Weights of a small transformer language model: vocabulary 512.
Each number is 128 + 32 x the weight over its row's rms, rounded and kept within 0 to 255. Layers, rows and columns count from 0. Numbers have three digits each. The size before them is the row's rms in percent of the matrix's.

# k: layer 2 attention key, 96x96, rms 0.232, rows 67-95, columns 0-95
# q: layer 2 attention query, 96x96, rms 0.23, rows 68-95, columns 0-95
# v: layer 2 attention value, 96x96, rms 0.212, rows 64-95, columns 0-95
# o: layer 2 attention output (transposed), 96x96, rms 0.193, rows 64-95, columns 0-95
# gate: layer 2 MLP gate, 192x96, rms 0.253, rows 0-5, columns 0-95
# up: layer 2 MLP up, 192x96, rms 0.244, rows 0-5, columns 0-95
# down: layer 2 MLP down (transposed), 192x96, rms 0.226, rows 0-4, columns 0-95
k67 097:149093147133146122105108137188133086111133116145171111068122142151148114075141136144111214148137137184125095179113081140069170136141136118126162162153159111104094151138066147070137159166110132077147103177055146132104099128135108143092172119151104061091194119167082190142151122141125158114
q68 093:089149167157163195142155136137123148139167061104157100117104123115088148095180173126144103121112159122161126124101056181087140157099165105105106086157115133109202107105078122123143092164178076154115107142126121156131093179082159097153143081179117154084095124139184126164096092180106162110
k68 093:097157138154151096141117124092138107140070102180142169169138133127111088099125145078164132165135132104141129106061100088173075185142101132173060136168146070158095147109130116103144159178143148168156114129084108197102106117132111134132144097215119131135169153150050076132121175160154102122
q69 095:139058145148133120135164141163130135170146110136080124144110170139086111195161119091154161145072122137163082111162114166107141112119141155098051154160171125113132145133147127138216115112079135135148048070109106067108160144108111152190090116185135161181138144143140125117078114120113154184
k69 102:078196136147086116163103175108111158148126188169102168126153143126148133130163125185126127122125089108089107069147197139166071155141087109103100106170117080127107104082122190083079124098118136131145095091112070092123141110175106082057115140077086154076142132144161135156110101148147115125
q70 096:115201176154114112122069102095111179140166103126103132179100123166146112142120117196161106110085090155115180118143143103152105120171088086105084142081072102148159130183150090116135080154124167113101139118126164179127053175138144183179112125110135155097056113156129126155137106168162129111
k70 092:132149075131179115163121178141087145143146112150112069031155142181097153130170115173075210120103119133127171071105148129108163151135118118124141177138125102109170085111123188136187076134068160113138112089124096113172118095151111161149112115129120097064094162121133120103127136126187157142
q71 098:093084098111099133146167076125099166152133129087147118110130098149167102130117172093172107143094105175108130119151096154060123139123133204113105122136199192147170109136123154129149135134158103159096191160058129103121175165120136212171132106082093130147135121076181104161141083097110136094
k71 106:145181152133172138138094160108091168141155181116158117140162124098061127110160126124126197108192101051143108163136135033160159138154147095101143150102103084145134124131151117118111185131166091096154107079111153127116146100141089148061100156119118121143160115099104065167134148102091168072
q72 100:112151129094138183203124108124148146128088146149115127098144097176100202153087055158169100092131126047179128132147138120166089106159111153154098070088105141112084115178110148106178084128143164181146129112113108131120131108086114131108113163103200107120126150110156140130148060058122128143
k72 093:100123155156145113117127171081092106128091070087154117086131141081133083153109134164068132090069127148135161155124067132140132171107106153170138155072178133116115147063088140177154145098062130124168082082151139097204069163143161125073128123133072128156153133160082140131154105122119136149
q73 097:147114135176189072174094162072148080116144140107140118070129078144092147144142108106098180100180159146099149100138162101156105173126103109158086157098144080124127088162149095157145115117171128155154151189109131155153135112029168148076146129098146158170084110141102122106143076140172095109
k73 095:103168069113052154106080105137173178134125102108143132179076152063135139125134107152122138119140179116111119131093158095137142108116222109110151109121123159131140103174126178135113196126075117117118061166102130137154044068073103098171124125097117101137146166108135166140112119082141110121
q74 101:134166176140141136150173070141189118141104199062175094100096137113094097123114171138122124176109199097140148082085138108149133132112132149130086123138180063157186099175087141127098112146085095115072190104109145151098145184124153110163148103139126139104054131152115119154107164138145110145
k74 097:134097163108093168108128144113099136067169127153179141175151071177144164190134102154120145137164155132154118107166061071154147095100120152114136163169121086118102101193110131193108153128162175154114131187126091138103144085075134138158119151093099172064154131107048110103097141134113119135
q75 088:145134081106089094176099047113134128160166119123241125133120145145151116126170114148100162148188176085148107127120134125165128147117123192157123176129080134132114147173167096149137078125100152125084158139079112077165039160153102117165166113133108160168091143130119129156167135124113144091
k75 086:107100155099158224148093143146113126100144121040157048158171147115065128142117105183152176124123148131142096122104119101141126108162174116132116161173129076095177158156156096124148130097113148128115101170157155067115113108105120124137115119127149140152129036099145188120108199153124115138
q76 103:111125115140144102126061142218131132085123115154135136103148108115125071123075133155163080104122170150177109179136103202160128156072151130127156166156129108112139084080124144117109064184070147106092153107128155154097116091131018150096124114132162149108120130117171142104119119138180118094
k76 102:141129124167092087118150142040106130135105160153145132135076139146163152184106132143148136093148113118068140126163120153176167175152123119154131080164144184166101145109034145154072106109061141118161104159100142118061167099121149083124096164164167103163155127109062107132155108104087127127
q77 101:110140157158092137121098107122167037104105086126139142088072109146139160176157150104136131062093095098162050128110141089190189123088136175108158134114177219096143117092124141112144092158065098123079156104137127124172135119135162130104091119146140104128134135114179082122143089119117139096
k77 097:115115164153183114149184125102137162091110112098103128133178091106157188138160144171123080185138098119078130112126083166148132086142117166102123109128198147196143087173094091062119114143116118155166081122102160111130085162120066064161110165126113152108145112093151112081108165119067156126
q78 092:139091104078117171106166151149113178115117125096196183035142077169124120152126110121133115131134095125146113141137103126157092203129154126175164155120170136091108159156155145124083143098191107124152110104117101134183144110059087143123080145127123147168102097180143078143163161057132135163
k78 101:109139123160110167129187124117140149092112085079156135158151139139179204082108113121104121086117194128149110186103096062107143151124122198115093123117199197107195127111107124132137141162150082145129118129155153119125179057148193133092120090116151149156167125156150167165095108158125119110
q79 101:117151127056058147128125130105098110075108135137165141110081157167140148159157106103140163123085154084146157127133162145130165128150101170119127085139131082126143107138129127149143214088109196124184066150166120072157123171094113108119068092145100115072092138177184078122147117114131185102
k79 102:144091117154146118139136089134120125115142051144135103054178122160113150128093116156161164161139145079105119116088075155147124096096090161170131099112152072105143168075071117125150075153107114071061098104073093152182093120172133093149113124102105172163137101160152094157107172112142069112
q80 089:188100096154157053114170124118123131147134146120173168048096103174132125141118081096100121089131147156134164152076103131149134135175139144153172150122098045124084141102138142175191088156152085156118161155112151124128097146073091182108096134075164087136146126137134100080156088102181127122
k80 084:092148073145152148135116114136130117133160069089069105174141167087176167095105160162127165085132155164146129114165149133150194106104121144112158160012108132079145125113136175131179146119184146134118144119142113087140143066095083127182148067117099133083132133134112119115135169060129110129
q81 094:086120165124135082107143155146069060104114102113095115157141113150122145136171157129101122167139129116162105097129091137082112194117149144102127133103123140174075107089084138124144090088139070125157099147171136118097156232087179159105097141203111131088047115095128125149078090128128129156
k81 092:125208113121154110113122174148108149103153080162132116037135088167137082115109131129159132137128133101129154044105156124149109112164127072147118084112143157170127173180147102108142104123138111113155117062094149103122112185177098101043152145082121106120131109142189079141167135170135109081
q82 106:074167104137087149076110151125189112118129158158148049130136102044129179091103123108103124120097145162127131101119108073061203142141197132104114097070126085137130139138149081097124134089195090129153103111137110104093171121190111080114154177077143107131138107145114145152157130129132128138
k82 081:143133157167125092152161136143113120134143147093156106109125097187097038121131090119161141154110144134114111173121169117093091126024144133143120068074112101113151098167155133151125147118152075142115156132128049144174151167120172118160126083171144133106124186080147112107163081061122151174
q83 100:157075175155122132132068115070083138127155061084115085152110082132161132126122151121162147149136134117103150137103071139160134085164126208140093109144132056144150128150139145125140083120072100104186080128106075133091141078121127089137155096167115162145116139058127086133122088180146159183
k83 102:101108118119112130180148106145096195119103219167145177089105101183082102091148145172145121151136082126117136090098142095144130160164114146124141112095119115071074153115125182093159109198167092174104152088111184139129105131105158142171121159157095087142137107126148102114118116059131063089
q84 098:107181097121142149109173096081113168114122188129069148112122148177162108095099175154170145153108121093127172104164084166124119181128132151113139142148098149097085108120196117120155137109125061131134137104108177123194150140091195097122122136147115124089113136118059110117082147094101119028
k84 095:149109149112113116099097107094159118094107131151197170125157138062131152077165185120078128055166163128159085157063077148127094101109115147132109119101082125072123119198145166155103168121189119083098102122176139124087120134140213120173119129093136136142111116131141158115142132178115090097
q85 096:108108108127094182125147122095169140092093104111192126134125124144107065126181156158090071116140103146116078152166082071182100112122163121024130103160149114096147161076094113129147119175151118150168113180156103121135110135158171137094095079138206148103128119086108085131092112162136128101
k85 113:191137146163142158137107175136091069170082120183145159065154128141116088109120143140140107130135141164096137122159171111128116169104113128117119136140185105121210112162070125058113141141108113176092162087041140134126128168136065142163165162105116129098186122185138114172184133141132121131
q86 084:150133101090151043136165109164169096144074119123127062138101111119147177133102076080096105132121086199126165145112120107147135119171125149145125155095139105205169103112102136130170129088128119142093149059120193086091155154097114168148170129129092175185158107110108148184128124129120157175
k86 113:151156140161080157067114072121139202133166110156148164178093139197086138102121138128131138109094103130160078145106154110146121123036120138118107103093085178118127115114152102196190139139146174101146133114123147062153099108102112122152089108103159107055127074095159146098151117148102130165
q87 102:063139082178179164067122151192097176132087123143160117157121135135147178150135102120139154190140107105083156102173090150127023140157113153134102150140106078096140143074113150109106109127138170170176147164149159138136161121115120120121183082122164105152122110069147122135128155073160149090
k87 086:095082211099112132058099179137108067146161133070141162123160137109136121082102169122148136125152123160122154189166107115110129125139152148114170106110113101136059154091181142112129182109122176107144145067089116081082198141170156142126137118107107083137117108190145124131101082076109147143
q88 111:119164112118145111100070103096110105060146111168180105171129111136129170121123094127105101131091102169141162167109174138088156136109153104126032142095157076190178085190125124126081117134173123126159109113122111148148130182136144062110141113111165139146192122164076094113157141075111126179
k88 106:159223088121131169126179110119056124138156118096165115033083113122131112142075135116179143061146067113154164136122098156121099135127117107152156146096113115144118123132126170155173144177178111134101078127111111062108096154182120137155105103107133098112098156128184111116076154128159151158
q89 103:104186106085110177152111126123148149148158141115136090088102131080117090160140123107124137125140144138122162136122139103126138146123177083167149104181119161077215146126086175080148104094140130078158122131158075140177117143141112103188112155123115165098087093088041128064091063086113161152
k89 100:166142141156185144135127166093127085089116156171087127152176158213170116138082144104103155152130179121156101143141115126150094146088125155148145099166127141130101140118124149089152114073109057169087175132124047126108085184127118112140171058148103071141115139137108146179107117117077130069
q90 100:057139156104111165124102130123112103130180205193139142109149154166126106099126109145090132141117160137084134075125145118156193104183123116181133109078190119116123097150052150112131181115159196121175144112130154120093141099124120120095054154139113171119154064095080126124127141173143165130
k90 103:128108112120109154145108149152155103179101089141129157155155150152137107136126103173139187102138200072101127168199122141134103187083126147145097106129082138134135107089107136127145015223136084095093145120155127106124117095103139123121113121116117156109131219114096171153071122125102150104
q91 101:138103150121119109080113165153133090144091168088175132112148144185145130077100156109164069165137149071193111133141100115103096132117127113144171116199172173136111168062115108117182129156133174140144050114163135116112174099157108173118109163125163155143112186125083165150159105093168097169
k91 098:146117156151088106133176127153107113128087140114109157176189092164095095072132069149199088115120120172161130153117122172114111166080144198168086168126185125159102156128123170189097094069143107127178160116171145123131150169154116125116142127133110131203146169140113097135154053124118137120
q92 097:135085142169172094123088143139116126125076140160128122062170095128113116146145144148070148155142159077058136135126147124051155121181187155105068138134100119167118088116125167112169125113081105083166164159168130135111108125134061143103143100162145077094081142171091126129136116169046138117
k92 091:175143152123077137102168103114142157192139131079112100170140190165075126102107165140104155169139118169111150104198151171118091087109128073127170100154039146111106098153147138110085152080067149136125134140124146172161098115143148094164071155100137163141127103205090113108121132169129147139
q93 107:135174150080152086125141080176135135170164144142161126151191143154114095122149111203196071152114122106120127078107154124132147153117076129101101134136156152127136139144110081108135214053146066144144129185187064122118137167110146116160151172190118115117159130160150090132157150123103153113
k93 099:142132140085112112136134129108089072087131136150139114138170184170129110111093126103130024159149166102171129160137128151134090158090133110103152119123167127120166182168049123137112123142167152123076104122130112094186133111139108219116127121130123154150147123099143109063106201135201116184
q94 107:134129139127134105094096151045143142130055113104091108127143176021070142134157148125186168062140104144120101124116126133192147138137119114130109150117101211151152133150093146136114137134195140115148150100150177120119125182084144162140087166134167111102126086125130108090185132096126113073
k94 098:130151134146158177148133067092131103135177114190116086160124138096217172133145172090102070151098111128066148079112116099134099085118137136165172097125149141109158063130168132174195122121131121095164141139173154201160126126137103160110175169102136133161151144098115116150153142077167166117
q95 102:139135081137179122096116104106109193170123190120112173148122107083106159190185081095166139147152098063130190115053128105139147140136138111088116096137120143135192088158169098198136124150138146100124121121166137138128075138119129195150116103167128133107188122123150101152069172084118107137
k95 106:121103114117113128100139121125073098167126157139161127118159142178208132090093168215157118105084134165174095169134071161095083125136112067108168149113092148116097153109131089112179135138192229087097120127162171124146164103125106132112158111098158099142076113142117100174147152130124147125
v64 085:060147195171066127088168172154118195103074131197131062107130118099172129118148141155130151181124176105116163175145120117135123116084097092114189164127130148104094146103181122103151110136147081153123141148190144076134104120138185118110121096141134124139099094088106119118164156108177086156
o64 084:103174125140171105166115120130151127108150118078155134131159121115143159123165196089096124121179104163141127088107207083117147158153188097094188148079173107124167116157129088153097124173134083117176151106129154122152090150199170205108097133080162136115134107171141154162114065130140117096
v65 091:062174151137126158125073133178177115165157120117080184144146119112161108173129095129100106085124114115174104167155121184144105095126176164192155109151149125128131175093155133117170145098115098157077128134125171137085138113116174173059135163069142099063127162107123072157172123127104095165
o65 097:156109147130114083159207123146098098153124086104102106153124148133129152142082120115121139112127149110111175096108110154106096180144164137130172215116120081172074072071168126135161131128108124132072109091156139122137124109193114135150162114191116120095195139192127169138103120195191120095
v66 118:151078120156095117144129153146089152109130138196153077154083200146162131123131170147092118137153096102191114234128149092089105135148071173122103127109100181183133094133137136142117105171128178143172115179168122080163177072146127144136175151113093131110135107161129073121122112134121112159
o66 117:128150092156102135133115133106060090178129158118121145144185098119114170114134103110102131043130112157084073122154146108148135161108162080174143147116164131066117121089122186097114089174190089107116192123079124166109075152078134090072106120093144146128105091145135143074129114112185089105
v67 092:173116103086074115129149118169179114119112158082113091164189145177135142097131084126078125169158055115107089162100148132128178141117155137051124111160145131142152121134101148065128160173158127137085076100088178137107162110206203110132139094131158107139146092127100126163089152108091119134
o67 100:133175127181165076151177175091158131058099177168086147107125124148137143137175094141183135153112091151108131118116054133128099088157121153138134171068050140109104163117159156094127100097158140106138126138119117089124076145111129116115116165098172161183090184082166157121137138162078171124
v68 103:165121122165090113152102149066203164176083158109115150115099103134132209080096154129130122068122113112141129075140176148078129128161082138098154120069140109123087165122110090154171164157107167136119163127125124149153145115196113101177146150076195123108131085120116110163127106182184103133
o68 107:136137098084122110199175113125058151110087131122111155160102148151108123096134105119118129131150097126093144058146115054134211147064121173098136141144097201126110149163148122094109118097166138055133109101080116157125081124116128097104138140136050129130130123113120085128129142042127122077
v69 086:128090147173138138117121140127122132188134105162134153128139110137147082122141153115100141133109142185165133022123120136107141099107011130114180124185088147122131078087148136106132093097099128107175125150125100126135136075180160114137191143126108079127063167165160127112155086179125119076
o69 089:088156143114097128152109130151119113125173123142090129131118083104139142127145131133040097125039083132173127152150114146071117136155162152164136154156209154159159159165149145148116158164142099113089143116063142200121167120153174126084170157110128128116128113089169145103093202085102097185
v70 084:161131136152124167050120155140132189104134178108122084167152106146170141139158094130133162129146116132146063145166079132114089075126068110150124148094175122222131160133112077142067160106049191132120146135063112161123157110147114107144113115155119109115117200120136130127120096152161134170
o70 078:149112087113141155147130157134120142099110128094103175088125108068145184113117115134166145116081172163077104124119102137054159134066130123131089092132080173165160155132122183149111040146085126140138081126113098134211138104146124131091180103158089105162164124076120120113104170192103156153
v71 089:139179185122110116131116101130129131064030185121124172165175181137131136122085120106123113186154117122159138081167114085091137109113129157145157116146122130192137119086164179137130185129190136098119107137079233136122111153138099123106168148120156122088102152123108108111155151141091074122
o71 092:194089143157063142111111124167157116160132150123155154134100138090168157134127125086118154134129133121168116077143100219091130148158190181133160123086083128055100145142156140087151151177121091063132070149122064137107101147140139112148195154122163142126127099131138186138103108169104081146
v72 092:167097063144160114093123123116197069143090106104117163143143121123079185104130104125035115071125126118117127105163084086166082119110121120169104159066102100118130126093123116110178133122072158134097101170148136135119140186141148070148094129094202141164130159100128108151093174111147153168
o72 089:092115143101127073143195108156121127113057099174103175079169173112142134160081110158177109149107115163090080039182098130115121110136076143129140131183142175130103119140153123128112148158172190135189098116155174126121165140117128148157114141146095069159174118153113112172151139134168117086
v73 093:103179135087144136097149128080150107171092083117154144167148130140129104171169131106141097117156141117112165106168120055077139084131157192207109134163126108178119080101179090144170154145174165129044178133103118179111113105119155186140147089131103112145129103140175136153118158177086127136
o73 091:143144122159185108091089167133097094169127110085149135134111100146152131163136169142150110136116089114155176103187084204105115133181152139147171148144087157087037148126120105157112149183086170131158099101134110122113126119182070114146168175143109115139157138143172052114172120129062114107
v74 112:073109114140163169111111068165159103134177106156146122134147159116097100135149134129134082116168153083070137069086126148136122121120130145140114167148160169122096186095117203121205163115137127096079116093123166137121170115098092158124099131083150056150109133121200185112131100147124198096
o74 108:118108164113168104174147075134146140112158167153133115138113087146105084203139068112151087188094180110174137108113108086125103108207187141168097092093110076153095098152135120117121165171108134172105106154096050156113119099152097143127125111174109134128173172110157116129163081109099133175
v75 087:112141122146160204110132118142085175095161146162163105116164128173142093155065168178114171153094103095122151149156180137113087126109097143078143111112181114127147092126115088114142179204200212127158159114141153158165173103122096149119168153104164135096108100132168114151067112150129128133
o75 093:136094088134118155129132102150118132135080107145172193136028086105154149112161160140123142147098118171094130169099118132150125149175133096173157064159078149100142156125115204086163126112143085154100092172106084186147086171091124116059171118087115127118132172132106128112066109095120129131
v76 095:162144092100184130129151108148138120162173135122161085144104153130142149118043148177146122118131125118104105118091156098138216146161177135099143143137134082166184086094185149103176064143109182113158145109171088138162119117098143136202129143108170131167153202098136124094115161167168131120
o76 105:118077091154106121092199078156110152175151092170127076078144138109137090118164114138147142177127125121072176135136104151090096097160118085136144160184219123113172151154088140118095134112121104120123166121128105170090098195088110146102132129172066093098103088135130150124169159100086135085
v77 106:111124186137103099085102117128151120100177142122169131073127153121203099098187136105120168130074095192178080164155147132091145111161123104091180135149144128074139130150092150157142170087087159166073160143128167158136135124139109133071103124135114192088127188092093154146101093098140184122
o77 111:167145180125116124175041121132117153074089097107134117102143074106125078119136173172096133088145109126103186120090109099097190114106127119134066119115117090140131099127139130149183088092134133123128086116116059099126119146122112137199124183100142107189132121173154144113054158169169096168
v78 104:160120132131089084145145115120134151093141108124205105136166144125175111155153097134100181132220064119126116153122114149178142172082087082163190112087072077164130139165114064100212091148144121141095133125111143158122123124118145103126175097150104086117097106164124115142121075114115082099
o78 108:123164100120144205160102106096122048088167163107151135091084152093116195136133125118125196092085139162117143098094096148084114037136113137098199195102135182137088140153139151122141128103117135124126128138108126050188128153137120121104108109086126080132148176116135124114130077146112120119
v79 094:196142072123105091088124100116136137152098094098094120131108152157105164107093136105099124151162091100125123077113110116197106135108182131142136053094064158118144151139156135167146101119111156162149079140142142093074198107106092221072139143107090129131068180146127148106159132112141150170
o79 102:126154144111129131137128156099142109088142121161114120113123122138110133195113089133170135134112158141132103139135103091091084120078123163173102122149140129036154153129169120083151147147129127119122227127163168108105132091110049120149141086162193136041177118169113121111153134090169110041
v80 104:083151131083117100145139112114149139213140171077131107133191153160083087127109123133166166163108052149124097164113150174122171113138146145119114069153130118022093182104076138140081115128110159101159080121116092171138155170131104098090114136122106133174119081162093112157125134104153096127
o80 104:148164133137165090126156170113128142062137148180148142143123162175118113099165134103092175135195142126105137104045124126120082131133131153178102155121120183131121139072041189143140102110123141167105123129091151084130147150130159092153150154186147152109113125162044122112119101119087209122
v81 099:157097123099083165127105088150116159155109135096182165145083134226138132167130119154121188108170119117114113081166135103130129073112142150155126132127100120106171159092139208090128080171157107119115082130175132109095118125175155154100115216138100124133171134102137116036117092152114120101
o81 105:119134131154126097148183147131182124137162111085130147139141137114164103168198065101141153117101125094136065196159097130136093170127140061153131142103175131135058079160153097164101160109115103129146194108118127142058096127115088086118144165094094139103107177149063137088111120145173087141
v82 107:142111145166185122205188165106141186134172135124146064081175120102128122152160137179079133135105126141156106179086120127157089130073067156127109133065137132135106187129083170178131133131118167143149155153161108172131140153097127091150129143108137084165114124121092104104151050178113142163
o82 112:132096137122104107106105118143164103129182134115146166170101137104145128170158131086100170073140178127073134073049117069147144101139135115115118110131202119157151129106142154085098117136157140111140088113100157114164113135166172144058059111179107108115176164094118091075073174082154159156
v83 097:143119105106162105053115140153086189112137124106157138082167115089108118184113156113123126121126145132083114126101150167131172201106091127123156144086134075160173174155054062095101084113135063097130114139063133130107130081094135158123112116130114159079139119092089166098129177099169117176
o83 095:155097139097137154121143156121191117042107145106143108095121118175102096079099180105114160140115096133160116191125158140112123070126127121134176117157132125119166097089168119201155090062099106080105135162123157153214144121120092099073089118158134159166101139152129091153097077114093180119
v84 106:174139117159117136135120118099131074159147118107106113153115102139106177102140142138131127149111102051128083176109075055112163117141131212141071131134138146149085116142137074155086198168130167150109114111122105151117081135074206117153174141182106119119064104186117107109144084153100109108
o84 105:130137029143135141084050187097138143171094147126142184153109173165173141152172144110129103061115158112098107119148111152128067139123113129114108123162076147107139141181151100093109080173186133147146118113070137119144136118087109082127137087169124148136163113172118132120161190150107184161
v85 092:165120153144124137120145155113113170087080080128180059144120095153134175146119121161076126142120153191133150126072004131120155127077149107110097151125158072139177127183157119165146102149158142115159153138140132133115105101104080150126122116107049128108099135129124206148131176106091125107
o85 097:153153166153143207103067161129203121114142133111123176120153111122108100168118151112173166106142179126146120186121121127133113120061104097091178069112123138103155200108143150112132119118075103186113213160130124147121128126135146203099084130106136094137142146118156114146172173136110113066
v86 096:101152087112120164157144140132170206118116082064129102117189092044139125170100111164133143145085092138171058093136130073090154156122113184098099132111148131175168176095135114084177165108151154131101146105128173072136119099107164131123096090082145123082133141128130100154092126097164118159
o86 103:107129118114134076201181146124128100142133103155123128119100135079169128131098152083182126061161101123096199171080126186126151081140145134088166124089130079092107157090162122112147166108200163103143135128092076168201119172114107150115119125176129135139171132159103108121100155155089171097
v87 090:140100127138142135172118130095120092122201136116103108133065141159196086182101140106164197156083136139089101119125124163137147142175172105138139113145180125115092143095118124152080132103166158069067105117163182110174149172140130124111105221110105111122118195128109091125149101074120169122
o87 097:099142089103098105119168103131182180191128106136153132086134132151069154142178117120093137059113176087162121153115080115151101156098108131129076107126163119159138101110108154097220168070106103157167095124108108113116077148083117084134113087175123116082172118119129138119116114144178071187
v88 089:161121168133120125163137147080100132156117133115149189095120115097065196132174118100105126132117067098136107189142092214097129141168134145147146160160149169124101106136142156098077120171146073102126125134148167192061114171129127155163071108125131154113169113137140119155129041103098103090
o88 099:156125141130105181133115151161160134044114158134158072151178144153152130134168140142093133081169140110119176155153128108170148132154139115117128191056056145187118166131131124152102136086078160135123053099126136132121128071109175096137085147173146139177101070129094090111175131143161109170
v89 095:112156104166063122131130077152134105154111151121111098158154129138144119196140138090164110133143063184119115112189157167141126127102108160135152111082102065080152145153157128166142092130112160150151172113108098133126161127140141145164128189181079083103056217112132140113176090130193152112
o89 101:101148143146113165171090164119127187132147073128139127157131124111124103120141062116098125132065151167124142161116099147043111116098142197140095175121130133141127108134159184145117092124132124109188100167118118098097114117227100130112132106094105125056147137182092079042105108109152150116
v90 093:131152183118183155130126119178092083100095086186095192098152085120132182168131142143134156127127101056195100161161137073156138140127096171136156067137148176183159166104129166151102149156167120173154095126115193098077154138122172150135129117131103111116135143145108177157133080120111158113
o90 099:125107144149061146108066120173200134112113101160152083118128118105169144119128073117146123093157125163152166137124127139104095199202189153088129179128095090089112144100200089144115095155156126152092148127147142144191092107115125081169130072119129116127107160142145130127064186157150155154
v91 101:113181143133166073122186044087127141112162095101105121131137114073096146143094166114152084125128063078144166161183173098152151122127123094111135156153131084075131110133101125137073031127110128139115141072170083132123152123181148131066131171124146089168110168130117156161121117123100125157
o91 102:147121096093099091115111131148126141124177079171210144131154148091097084088135101120117125132105119131102147102079163150067168185230135140125063121124114148134185174126097144155168195102130155093117140169158144096149118127090088125170138096135133083149111149178164107124173092084153126133
v92 103:097163081188124127028079112143127119095115159065067086114133147100110169161116113200050171160110130134089175142119135128103099130123141139144140153094113087104104174166144165102134136171183145098129154122136145140120126155105088115155187178171119119165163115087115123142104162178148147151
o92 111:153133132074108122127206162168144112155120099097153177121094106144192152133123093119090150207100145142156139065152156095128122116080197067108141095168073110111155152121147118118106105089129130161112084101119132125122130188136093129154058141125087133117083171177092158156147067142159109102
v93 086:151151136126095123140159107149125115108131179124089144112119166051112133023162112140065124136120124194090100102094153109126144139136175154123135168133114139119105130149071127110080096089093143135095077154103145188132092144188101150074157144107065131127096158122078109165135070150067093121
o93 091:159161143137119133067158124060134104127131150153120129100099126123066113150138181126097118080109156127134126055075084121138117173101119091159092104124067121104128165109158144161130175113128168101152077076114080095093208136169140095171121150126175097134079125137166189103154168132190125103
v94 090:122153119102087166185181106122127129098139121126097095125129104050149148058125144131110109137154120142164105164154150101089091109161114056099121140167119163125110112106160136064083096116117103112200067135145121104084074097201098115076151123166168135161152132192121113126132085146098085091
o94 093:150148090116115115121155111081102112149202133198135125156110129036131166084143106095125069105128082136115134096100154090125129143146122072110079156074102146104210174122088086143112172116148160102121120120126126143124166113114126134165147117117174130121108091075135215147173188155148111148
v95 115:130140099157099104151117164122082191126094168166101180149112152069140083098142084061141205143106161110127121156165137156101123101100125083142194107221100155121144200118113133077117111113144129135151095066159094112118171139132186108112089128147100140191114104126145169110140116130157131119
o95 113:098136117115177068111160164196156099126196167119131106087180135105179136100105137155130080100142116113133157124132201117104158135101148182126149130053104142103143064209076104136147126128124071129083149096101137080169152079151152140116147097091148103106124162115114110102110097106136107182
gate0 100:124097098119172141163154091173076131137154065095170116112124097147086050146133148087130130090090109127089074122147138142102175160133106155072150170126119102149166147116156165115114140110142129104114090087130113105114127180087162141117143112222123154098144115123105106043101084061087096159
up0 109:089117113137132166215140177101143147100208157116047175161158111140129140145127130146132095206119107136138125126175139078111124112104121127162112125171109117101138097123134128109184100117149099149126177121140130107117130133074148142123138105100010161164158140126091048095133102113092162127
down0 101:126107121115116075156224170088186108082130133086214090126137131181118127136117142109071169109116093166114129155132097143127105094141153110048071138130060144129107048157109149128084124136131121130088111107133119107167113092110111142124124114134129078154165170135148172107079104071123131116
gate1 103:138107065154194099168163161162161140142110087211113122128091088118153107128113161112075104150178123136168185149120110085135150140103117153076126079098124122178128140173072151121070176121075155103124129124160117175135111177125091115164155135093179154133170086175080153127127087086121120129
up1 104:182078129154188094092073192145167143128076147128095174087162122132169088161191137129061146133169130185152102121121179072158088192134119161124134113129132129165150106107118125151096086136122164124134091174125142098150149117141099123196121135167156118134136141105170100090119123118084167195
down1 106:129131114094099139182135115143115133088170114168103086113141126150125147096110149161124101106138146147198108082120186128116036185115105147143131110112158169118099120084130134149114100127112169153134060126128160123044145131142118192162137206120128192068085116138143157147194156116105173112
gate2 093:173124094135155118192140116102078098128162102153095150125175109101171118124161175145078146111139132119113135098066145103120152088168058129102130160101136068123123076105154157072133153108118200120097086090118096091147134176165162145179157103113123184161100101096164175073099176163136149124
up2 098:133149096114113126135173156149142089087127130102119090109129155085109117139197151084141130066131117134090153095106113096120090123160042115082142088082101148122125135132137231174139114158141137141131099106148043155086097153136122182139145121166129100144188107154174142077086161081136093155
down2 101:211148096153119114152094193146106077126180123128118145155098152153146122086106119111138157152097125121122108130132139139137130161172149103123111129127098145114154119050148164149168159127137124078116055118080177175105104072129131123176139156100012115124099141153073112162131156141158112197
gate3 105:115176105185105132130121170132168097106158163211138120166143151181101154153119114179174150106148116163135085151156116176198049135088107108131126156142076155120145147153113081114187151159145108110187130084115114158110190142088101122102123098116116141128171146107138139141138088197145075104
up3 102:084186109093185179162136136134143141132139147076139103130109121101075128112164144103135116149147112130142084147095137088150128148030156141100121071119107104132100113099106104170138126170172144104127035100084127150117169078059107075137199115135154141113123184108123133134116093103107135061
down3 102:094157114161123139165098171127077112141166133154129142170118229148121122159118090119084094103187094138120121090103117161185117170161108118167082119146112143107155214134141099134135126141119107111105141082178103143118079060169140125086097183096092127142053121108120076142146083135088107127
gate4 100:116059126134150119087199120128108152155167086104133117124159155110130075149100110148142146149172164082085159134135084121090129138066113143145147088148150057108132246096141110099160078129130105130059126131116116111139128104107118134086138084152152188126101104172170105121124148197147117159
up4 097:109119182171072141079170111121095096171191135094110128102096186075134069124112165111162150150137150059110132139141058080117135137119123083143128067132163071094114172136117092119119098119121077124127093152112063125157190121139121143090122100119098116160133145128108163162132193102144108187
down4 098:131184109151186131156131138156133112130149166120130154125207143145124155178138095141130109119171114053115123136113203099090101088112145136080110119122074194152165173149110142104163154091169153117114161176062134205105122118102130154104097134112111155159097109135178110180095108136165143193
gate5 112:127125100101138134102111116200054163069124120136109154144084157115164180086057144058166138127123153133140112106135095142153145090159069082162115162139106109085152150083103046156106122172174130107164093114131155137148095125147090154126123151109190081132110131143085092113121146098121096063
up5 103:135082131143123119152092117190076122142097129124103144163113132156120102144135036089148158176144139153159120143120101119162118139103141149121109048135104156107183160138157102091135148106097174124127120203099174142118163195118110128123145151148105170167204169171084134152151164076151123053